{"n_layer": 14, "d_model": 576, "n_head": 9, "n_kv_head": 9, "head_dim": 64, "d_mlp": 2304, "vocab_size": 11205, "activation": "gelu", "norm": "layernorm", "norm_place": "pre", "norm_eps": 1e-05, "positions": "rope", "rope_base": 10000.0, "rope_fraction": 0.25, "qk_norm": false, "attn_scale": 0.125, "bias": "none", "tie_embeddings": false, "parallel_block": true, "init": "uniform", "init_std_qkv": 0.0269, "init_std_o": 0.0, "init_std_up": 0.0269, "init_std_down": 0.0, "optimizer": "muon_variant", "lr": 0.00572, "lr_mult_o": 4.0, "beta1": 0.9, "lr_head": 0.00487, "warmup_steps": 200, "schedule": "wsd", "decay_fraction": 0.836, "decay_shape": "linear", "final_lr_fraction": 0.0, "batch_tokens": [32768, 65536, 98304], "seq_len": 1024, "doc_mask": false, "train_tokens": 497800000, "steps": 8103, "dataset": "wikipedia_en"}
Each number is 128 + 32 x the weight over its row's rms, rounded and kept within 0 to 255. Layers, rows and columns count from 0. Numbers have three digits each. The size before them is the row's rms in percent of the matrix's.

# layer 9 MLP up, 2304x576, rms 0.0873, rows 1868-1909, columns 288-319
096:082117102158084130107124133100168073147108165161084167182062144063165175080137156049100133169087
099:097157073164107137114096131082080134131123171126129171188157161112130094186109175111115119154134
100:130153089143136131103160131150148142115130166142099087145157120112147168185102163127071097105161
096:127088147110187133144178140154076052144102129146055124120103178137127133188072137082096102189125
095:117180105156139141180105141089076196154113129134127101083178161115158128124121138080177123170148
112:084194079102129149077205133145130145054131104093088111185166108143132150099079149128078119053105
089:095177102104168155121145063152113106101152118146088157158096128155110068123111101104121121110108
101:133097105122165119179116095105160109108121107101134080075121083102102096098143152079142120152054
097:098115124154104166120102129161136061145084096124127106114122163153117187148156128181135215092098
096:128129143166078144112226147140134150154151120123149118130087132154141169106173096140186138129106
105:135140157119115140178166133082101099114108102148125149073104076182142135142159058203083141123088
106:112104134117108105139102093167105098135149083117183137173185123064109144140110142112091101180160
103:148117112110171139149140165161132128081127181121129097136125116128119092162059109131143116120055
105:153106078174090125109122072166165082093162154132150134080135153129119121165112174139116155132134
107:173116113142146138117127126096097134107170167159128050121086155104147103164140115156146132154183
097:147151097193130094039175086244100185126123138063158146137075137141176127166151139119105092155120
094:112194124075142140176161144116155135162151194078137115113076144108126052153112176130082076181091
096:193146136118101160166144114122147033160183118086127179127137125111170120119139103087119119064098
099:127043136092167141139134091135121142112145117115115143121138101173163143125107106107143089162167
105:178124146128068153143154148174152184155085129152121124115100117139143189122145160134151136139110
112:108143136107140073111156127151152169096160169060141044125053117062152119195146172137073129154076
091:154104167163109107120158191118114150143130136124079091092149172078148148075092068175125106151109
094:151147130118109122094089147120172155143164111110121118148170152160086100120148098148160145133151
101:092117101156129134182135122193133112123092162189122134088092143112136151140099122140128154112141
099:178104146121092106144123076187120103171082151138108133143104090091193086140134155090161144060135
102:130167072154080150149136154148092107102098146170139120173163088089115107161180082145106100107178
097:137135070154138132199135169128124117168149126125110099107077172140174112140139115104123116149105
097:104099178120186120100180126125134081058138116148145121085124111150094135104153123151144175149067
098:152168179115147182114055147148113131125117156092150089145124191151170115115115115178100114165193
096:174106143140153111115126114106126095052099179151162186116122155094143100112110130114103146115181
096:170107169126150149181106083153120110048085054075116133123154149081130125139124102119115183154158
106:133148124160083073114140137103123156128167108090089118156113152188094100120172096144117147207140
104:167086185079109089153143072165125018155142133158121170173128124178125114124148130130055131101107
109:115131102113100151130158126123089088157105141151089132154142146125147128088092135108167193130141
102:111138098116157138140131123158084062123150158132136206139127123143133194069118109133123114185129
103:097170081158102132148124165143108074158185111137174170089158136110140152131177129145087127082127
096:127141104123051162108127184144144116119109185186078099159143118144104148108132108130134133193101
088:139146109073180106144207103105122159120178113127207120159096150138163098141085100141165149151094
100:115150087169165093128099148114145146148146109108155141079140130112149129116228126170218142138039
100:149069131082101148122100119124120160161135134144092185160096094188153183124121085130129156117124
108:119198151132145119135174117133149108163112133155151062131169158112090111179151152182121134188155
097:162142127183077122140057115134131086163182128082164066131150144102127136099117145108118087165157
# layer 9 MLP down (transposed), 2304x576, rms 0.0479, rows 1868-1908, columns 288-319
098:161128161093147095172142103150152157107109159119165098055144093152084124117096074153146068147121
097:132107144122071100102163140166167099107084120101059169088117154157140124106203142115142143105143
099:118112157109110125155120107120100069136103113096136133146162146099093188097190086114118186179131
098:161156106125079160213117113056146193111143119133097161109184150154165114120112079090071125092132
098:175102159130167136143135140139164095102113176164179096146100122085088162121097164136134095102091
110:127157150132141138157100148127120155148143134110134195134110191130081201102029101094117152118102
097:144112144186109161168197186139140084118126144148210097133126140181156107158085159222112117109067
100:131164097135151128134125134110191167104098189129092167160126141133146124155145097106097106141094
094:113145166123129117134142156166118131141141200141122125077186152118149046108113132131144127138117
099:118114141137133067080156110120117115098132137143110109109122165113154159123067141077134134131100
105:159197136129089077128188118126152088118154079110130128120084208074143179131122111102119117156104
102:115107133142096108162050131164145174142118169120108107127077194154113153113104113133133068182152
102:116220137074156159130130110111150098107192083130097183123151104128154119078148139148142108130134
106:067125177110134172170103135110102204118119107121045153143140172149163180156210117183155104175118
106:166126147129115096106052127126180107170104143093125114171112087135122082126174149140136157128092
098:100100156129172159156117127107133123158122120159060152165146127110157136103168144184152130141101
094:112127148115104120090077171105131126162145126153130165148170134165141151099111215120135154084116
094:025095114135153131108097154106076174125079101119098077100109135199116146148105139139157119156123
094:101140146143136183153063160133125112105110136169112138165125118144116148160132167158104176089116
101:087106121132177076093154107096097156081153110127205137134134146140131104120103120132132153149155
105:098120142131144090118155098057166148140149130155147147035117121101100104135169132135196155140078
093:111142153047130146167075099140067078177092135106118154105126108092117113151147141177167139106102
089:106145112157149112164168195126080096094086142111107129123111145124083092128154079115110097122071
098:114152171092226140098146180080143138123121107146115098202185100093037089108145122128087167126149
101:118132164112173146137147147080106139092184107143107127146190148104115137161118111116109166160051
099:122109097099168095118131158198110120103140133102103129199049086080182123153085135162088120140110
096:110118141093134116094104127133123131111086145064127156151122090094075173153159099170146150164133
096:142137137130191139151173092132131080176089119193084182142133112113148110110049139173145166137119
097:112140134114078118103103123158102182148143086111192126134148123101159134096147112123148116092089
094:151127164108113166169145076112183131085149128111148135171173114173102158111123163156165116108129
095:051095131104111143140103145116172082154102183181125120115135138182138075136106147159047096102101
114:061121108174139137084146189092218146184107093106130119119127115140090149116112079124116144117146
111:110159107163131136092094134115118199071122138102175112106094105126133086139123118095204162123097
117:108191163111151146122105137077156151106104172151161093128117136141145181157083116117084110116181
102:125135129132143112164068110179114139054122088126104131110169074089068089163135090145106159099116
100:150143130157132097154151139147109165133117163103107103131124126089119151144120153143159189103121
101:104119150158161080135176055110103152113111154116152093123098150117127100131102096134106107127141
095:100127128130134153073087130185101098132106147131116094088109064132146115125170139136113130122170
100:175118149112156150101111092160118154166092083082153162137090108148121109098097095063115122101164
104:139150088162110202128091124144148092110078099120122138153104088132107149103185145123124100185159
116:095132148116174072148109134114105062168132120147116149145148092127149074118131110127085085072109